Weights of a small GPT-style language model, trained from scratch on English Wikipedia.
Size: 11 layers, 21 heads of 32 (7 for keys and values), MLP 1792 tanh GELU.
Architecture: biases, tied embeddings.
Each number is 128 + 24 x the weight over the matrix's rms, rounded and kept within 0 to 255. Layers, rows and columns count from 0. Numbers have three digits each.

# layer 8 MLP up, 1792x448, rms 0.115, rows 753-781, columns 224-447
117135136125129080151105133145108153103140119118151139150129082137132113136111148143095117142149128131146143175145123131133147137114143132127069133144147131115142141151097174079110139137118111067109087144088155093177114152133161140132150078143128146107091090151092119163159102140138116157152101109185154109174087111152100114162133097073096104143115141146134119136118127123118144071097130123112115120106140150128153119138180137122143116136091143152119142117126089125153153154118161131105127152121116132121148103103081157119159116165142147115121110143154149141134129142124106138115163121121180106153151152123128172128158152114099111051115118088130074170117166078162134098129
079123148162159119132130126117154108137111113103110126125150140097110082163174110113129163107151121096085145150106149115130146140127112132084126122113154154115126100118128147126112147119081100102143125135115129106112162129157121137128110145131152106129116114090142117133079130153183124135161118111117150106150060129094159139154113097148130145128066151062145096186103087129166085129126094129140102101139107162119101102108110126080106129127170107173136148097146140114131129165103106128096106137118125102061141154112107120096135133095114134146123102128089112107133126153128128141078139148108112180054125196125101109142128110150165103154139119101129097143098101132161136112096
112119129140141128139151147174141116140105081122075115137132141158108113138101157096121107100142133106153160146151086111094147150097115128152112123148171121114145168157124152122157151094177106111128171141119143118121124133160103106138156129086123130118119151141077113098100155095102106131122095138139129098094121101151131142123093147103123123130088133181112123146137112116088153117139149122147093143112122140121138120090111109147106115147153134178138123148110151100103107126152168164120114159129101120136123121107147107121115127085107105118168156142110132104126142127122142145124149126118128147159149095127138101133093117103118092117163119101093162101134117144131131096116
160147122128181105122135128106128112092091151130163134142156100131121136115109129135135098111137138112117093127158114169133112141114112143141067127119115102120110142140112112135149159137085147139110139140113142117069164136112080115128113128174115128124103136153147099098106135116141111149104162113092156105109132141132119141065116093110127105129131126083107112125136130127138106135150124084100140153117113133093124168098140159136121114133162090117121139176156115141157149126139173142108151150125176095139154118118166107126195123115120115117131126164097102135116118105174141121134121161095144098098153104106177164104139120129108178121101123118126093135130134138100112121167
124137139139111125140076140135108128139116110124146145093118166117143130154078125157104106124137156127147089088081125128086147090176147122159144089098143151098137136173147136089092083153105148137131118134110110176102094110123105155164128139125100124096106109137137151125107130103169094090109098163114111120086120097137164132137119140123141092128094114118118117146103144139130116105128142173133119102163127111122125132120111154082132099146130141163152095132134118108130152142109133081134139118121121085100140129110170128074156151101177141125123169157112128149117096153117120093157129153127097164088112165122078114141113108099151163146171119119125141114118089127119164172119
119162098126134147122116117127099114149151097124169129152130117108150083106123138127135100110123097135151125083146113132147137098111121099141125158134158145123146149123119144123150165140116108121105131119092132160150091116129136116136099123125106129137088097063128148126117136124136113107127095126129129117118124142147118116103117153116164148151118123089119144128120116145149122135121120144103154133138149130079144148163153179166131129123162096186111146089126167139134082149151111152134111123142069166185134088118150108125137089196194146118139124101113093152115140135120119123127108105155114141109144166149088129124127157148090156143130151130082069114139128110123105108102
105134140163138118146116105106120123115154119148114131169134128178105148141139103146133165140118137080098123136123088163123136109121161147140172107159115090107103139122147127126109142163139097132123135150116117154119093083110135118135132150169132142087136142147102094149127143111155114157148127100114120102135098122144126143124131102157128108181144115102114141088140109126132150099124107140128184059139148123130136106126143120086162134085110173160174151202115113135121129130156133126131154191084113112173125133096103138098111097133146153162151097128145134146074188150142157142124162176176104119137092118117080147110158103139105117092123120131108120115113122122163108119129
117135145139126137141126147179145144093131096106135118124135116106128097114095150141152163119152105076139116110162115078077145132136143156093104106185107150102151137137113147121103119131153119138114125114165153151110110147116132130106135141149134105118134158136090133115135146175153141126136104109175131103140170131109123103111140111133123130117143129115101072129139117123123138157115145123156127153147129135097119154126161137115096113120128131162175165178090125132113106121188135111080109132117136179121099131111121105129103103147143111150138145116122150179095125139125136118158095141140153123119138101125092125131079121110153126115103120128119132103101154156106139150124
143088098121165133143108107124095124150112128133114201097126125170122108151103134123133130144146118121142141143165094113052156146134111106122118124096103144113111160127080115126132115136081139131145072095117143139113149132160129130128129157158164151100163070136125171112145103149171080150109169128168105115114152114137090115166150136074148126120132128114107119134136158154121099098113096121077145110082100100126129168141087098148153108125133183149148131109146164075149113141114140114127122142111137121123140166127142138149100108155140106116094135095131102115139137100133136122134120157162175142166174137114142074142079116089116166050111146154126128110116118134134160141104
126155093158164122150144129111111164119131130165146150129109144108106128123163151122125181142119125145087154126124126101153144128116131166165091106104189155141148076148137133147137148106124115150135112094107120112131154095129131150120129122092124115146134128126117140119124109177186120127093154111122113102112186149151109089124117153168137120153138160169152145115130156155170135124108181134134122137089145151139123141120114120160105121132121127140089137117137135115115112138151110111095141124190123109091131112095134139163103089156128134134122113135154161138129126142081134155166160144105115151134101134158170146147094113144079170120154113205123102072146143109132107139126
152145138137169112130123130101118078145156089116137153143116122098118176163142116128144096180150099134148118098120172123144189133081176151121132114154122153120083112109115172143123146133184138140118149118099124143109145106119115125119145102098151114186120214128133138195072138108133104138127156102123127097111128122118109142139105117158131143066076111116117098115133144130130147078084080098148172088181147165136107122093125123124080119173139111165117135104106136128153133147133144124124139115153151126139127136155147117086105095100111149141145117183107091112084144151091101169151107148141144177133173162101132110085139111187112178154114154160108121139114129095136160159098
148138141138076127149129097118106160124098119132115160114147108116096097109111154165179116131087115125138155130150090122089107137109168104140127171144134142110083142144131150108116104110125116111147124163164161138123090109174121103134105156124163126176122126133158169139152084132188163115166166102128102075099116072144117151141122160091128123106107119158191106096154102144111168125163169091146169110083108145093117127114144091103132117117088088122117134067100165144149108092133077162101119139129068118112182147140117108107137099145139090121120118093114169140139086102122083144157140163150116121153122106060206122168147099144113145093133119135140081124099137116174109094156
144096098113144121119125119140161134075110161108119120125171119140128135106096111148086151153109146104123100153139146139098089148095136109115169107138088144155171088129157096083122114135150112148114112099118133124127095174143113143161088122170150117144096147131146109141107162100150147143108100150086151134159104132106156134118134143095139132135135144159124116170103159136114103130146132102115141124113157127131100134124197095144167093146074154129131155149103150087107115092109134112086120158105124137135158151129128126143185105127113133145129100122157148146145128113146114169136112134166147100135149138115131149157129118160088110164083126121132164129116135147131098125159
138098129109109100138162099098130093115089112124130151157124101144152138164143136151108156123141139128121123079089110134121158133093115176095104138103166100150108160121102125142146109145087094138116124135152159156128116131141116118104109115111102104145109120132143116087105130139121111145107148115135120116137100099146117089155177134045092120135163149122083089139105123115097120094113138132140116152150124157128144094132145142124149118106131171144136111154117160136122128132149133160117041149129131149114140158101135122109136148099129125113083125115135155116121137160147108110131105126173174135150125125101110139125123143143119149119065094135116105103129126134119136159165
098137112119162111150123089152161146104127112112152109135165117170125150104114126146102134076139103128106161107166147170135164170095085106109155148120164108141104174137150104144083108139124163077122132125129136126123095096106150122118111123107112101142143148128161142089127124100119119123127166136134162100130153129129105112174142073127123126091143128110087105086120123111144102092118138147099136113143137128124158094117162138129178137149130129171130141122161167162148103131148106141155128114124132131136123111121098084103155105173138123087096092139137152132098079111168124138134095162103117135141127157160136125179148094148155113074066103150092120131123140135092157113138
158169129151114150144134142154163110162092156161090121135118109116125102111138106150106115116161132105106120138109135140161138105130146152087147089153103128105154100055077143128122127122153167110121081097112135175162125134146150133136155181151118120141159132126143123138159143153106110165144134119114144114141114122136137110132122128106105119161138125149123122111119149088079168103125117148114150117137092123134139128133114065123133118107077121126104143066144109129174085127115147087127147103120120144156155135131107131141117112079094166130134120133142154114089137120106153190117143096151064105091115092115135162082153147175124111054094140120135066119120167104130094117118
088114117167138155124134103104120109118109139105145161147170090124129139177156109094128124090135145127165151127175133113137124113144105122103107186123093145122159119132109090118122142088095124146117130105138102124138123161127108113141118092066144114112099141133118111121131176123124121120159079120119133128092102128141136157123135121108078114128139156106153128119131125121141137136076104137139145120124099079116156139126134100154122125124147084123169133058139110139161146120158075154136152139104118138127100156145104114107160183138133137111122171124115144110106115134119160132129128094132177091148116098134166133124176091146125088171121102133151080091153183109176141106127
140134105103150148112129136134130183137117117144134097107133108118129142137143138167139133141130128155156127104155135127129127083133122163108167111159157118094125148129172160106104103144130162127110143143132108137104151120078105116126133170118137130160146131094109122109111110148166139126092126134171120126107102162124113148150153142152094142130117121123137074102067127127171147100142122122159130153122169142110131140108117137116121091131114127112135123142066096116135080137109107117114158167147133098175107136117111132127118097117098101160137163146134134102129098116126091139124182164137130151112130118128114151103115097135143136154142174125115165087090123118135176131189
101084089103116111134109102097169107106134125122116162138084123107118129152151121206107130123149146140119137140084142126120153114098115169134152128180111149141115116131128132098125143125145095100118097158094103136091082123166072132156133107113096110113144145171143165126125110108143145168106146106093148119086107106104166134133088114150134137159157125150103130165161173153125155111142112132144136108150146126103095127088153162120159130144111148149154167095151115123098117160141161142173161102156154115128123129090139144100127134102152115143097124083117135138126088166131112131184157130138155129121120160113109176133185133108137137069142123122099110153100157144140157174121
154105165150125106090154136100119112126133115146164139135105174146144151124147113109119101123141166116148125095151091132140102110166120120126140135124147132148138119158120138143062142131168092113156115126153179110150121110119108141089141087138138093114126117116146135143164142104149128127150151098046182129107104109133109144124068109092097078152102126107089142116159144134093151087126124110104140140134113133154161129139125120157097161134116106167121144111130111135129103130174106129154133167118099121098164130115120078137123108144133134089152094158124149134151126118117150115130083137099151085142106165104133097125101125135071115131119138132126166131070097151128142156141
127100151116129114122123160150110102106153153058101128110131182130156150154162085133127094136151121113108197123138139155163146124152149105139167153102129158110119156148120112118129149134095129140119121137085092120102121120121148136126096123143117134091121124096118155100110099110137128088112110138100108148094130126173138127116145175106132116153156088108144112140161159137158124113117106159144101137186075111161117127101171152132118162129114104119115163120113100089165127126115099135149148126122112117102118143111076110090163127154144152112119149144156135116126146156113116135127069114140075173140160133118122098159162119130144142123150129112139197156150155128138134121152
134124128111119119128134138135098113154126103126111074148111086152136140140112127163119101160166098152144088120160108102162176157153114117147099102113134159143124132170124138102124154142147144124140096126154160148158088122156149096120144134150137158130094122126172092103137128104087103127089119118153122131119113124150113117081104189156139088096134125095134126097115132180158140098132124093150136126126141123134161133139124148119125169166143145110152157123117139132095099114181130124139173124090143170131169105096154132124110105144097091118127099120152148155075165111127116111141101124104117148149155139127112153132117137108122146119112148116117130170161123140123167131125
114145149145162122186134115119114174099154115137124114095137126116115144062152116100155118128104134124151098137114133137120125155133130135174143154180087114158124169109169120172172144129102109108131122098104125124134170131105130162148119171129166162129114121129133145129174147155124155085089144092096144116101165131113160123118143145119108065094099085154149156133074122132127145109138159151121146165102125135162125142143143145111115139159121136151132131110138141161138127112131140122134107123169101160139167110112145097126126145094146140175121182111138079122103122135101142157078135141140124158117125191154154145121150124128153115175134141129122117158173147131119180125140
086143160129160135116142144146136156130150108129118088132129129090131111160132110148131115189161115151105126146127146120099079121129127171148106091178082153124119143155125154140123099175127106116117105118149122115131106132128138149136100141128158147106099105086114174104136112126125115139139118116066132168133068084125144143103131166111142119096142114151130142130160126141169127147133145127115148123148168116104128107112085141134144114157127149132129184113141100153132100112130127111131140097164168118116154156101095167121127161146158120128102136149090111105160121134115124064098153109124098106123106140100109137107142191141165099118144142154101155154135113129119154120108
118100126121162121149166139108145105123107122125115110133130131102129143111113136130134132109117134097114161131133160138142145151135121179153106130130126151131138122130154140148095176139111146110080154129166121137137151108133127159113127102178105105133136155123173129128129096150148149134135117141134129091147117135152133159125152112122120143092119145200141130079144138086158158125118186151107134110150160192117094088130141104149128104140143139118114129134105146135156118107137108124146107124123120104135117126107165044125140137115114118080083149133142160136088131136158126125083152172142148125124166119121130152112121109157097157104135102116125103107122158142116145134140
142074125148147117155137135108121132155111129079115112159096128163109150123125103138149123149149143132100119107118123097133106170174134125153125151153133122140132147132180153139132111102132145092156109115162129119104130074142150119160144133168146138141120162132098163105139181157146121138122125101106163135101094115132184138111141136127095080110151122137120117120127111132092157124149116128096160127135111093109159125105176124138124110132123096094126122112152085136104112131172135112148100125119197123092125099135148175121137130099118163137156133109100179134155136103122108161165141150127096103154104147161154205104131122119151123132103147120100117184089138101155168162133
155135090094123127118127147136185106112128140098097141085126127142146126162074110093135100113125068120122137114124134099146140152141181138143149136098163165166144153139167154164129129107139161175133141135151132132125153114140101137142105163116161114127130126149142083110138133103102089121171166157115075174092131142139139127136106146144190144121138155114118099139111140116114129128101119141140131171118155137149139133100107104157143148175116119129125098138118102078122120146148150174163142152159091105120155092135119099111145134175118132104129164118109123132147160150102126168105127143139163126153151135122153143136124133113106105126125141146120116094135118132167114124136
116125149149124130156144167168144094124112098096107126123106118132177140111095148097160117121151157153141101115130136127082123130152115130104109107146095130143163101127147094087133109140157113139114157148152106138074165138111120120185130131150140134128096137108096176152147153100069133132125091101164106126154117141111158132140142111172114130126156114133103093099151094124121153160120120098120122116179136110136100148090135124168137138138149151163106127139117151114114176090128073140109150140111094098136122128117137114114141115146159132160153117171143162108189142106135144118146157145132131134140119136105105115182159066112127146147133126156123130139125107136162123121113
137125122092145066118109134102116082145118124092107148091108175079108151121089092129133138148123128127135132142171113107150104153126113114139103117100046126177107153153165159106144125083119102109147134115061124125120121113155108106110097099137161121125147137167131108121095109115138098097142090140150085127172176114185065124184127132163118110148120158118157113146177050121127154141145112089143109132115116140129129120110142161115145129129135146139096128106125080114144136161100140089139154135115080088186133119127152114151110127063132132113110113116116131122133115088154094149142112133108088120144123148124097131127115144119143149127140130113110166157078152139094189095150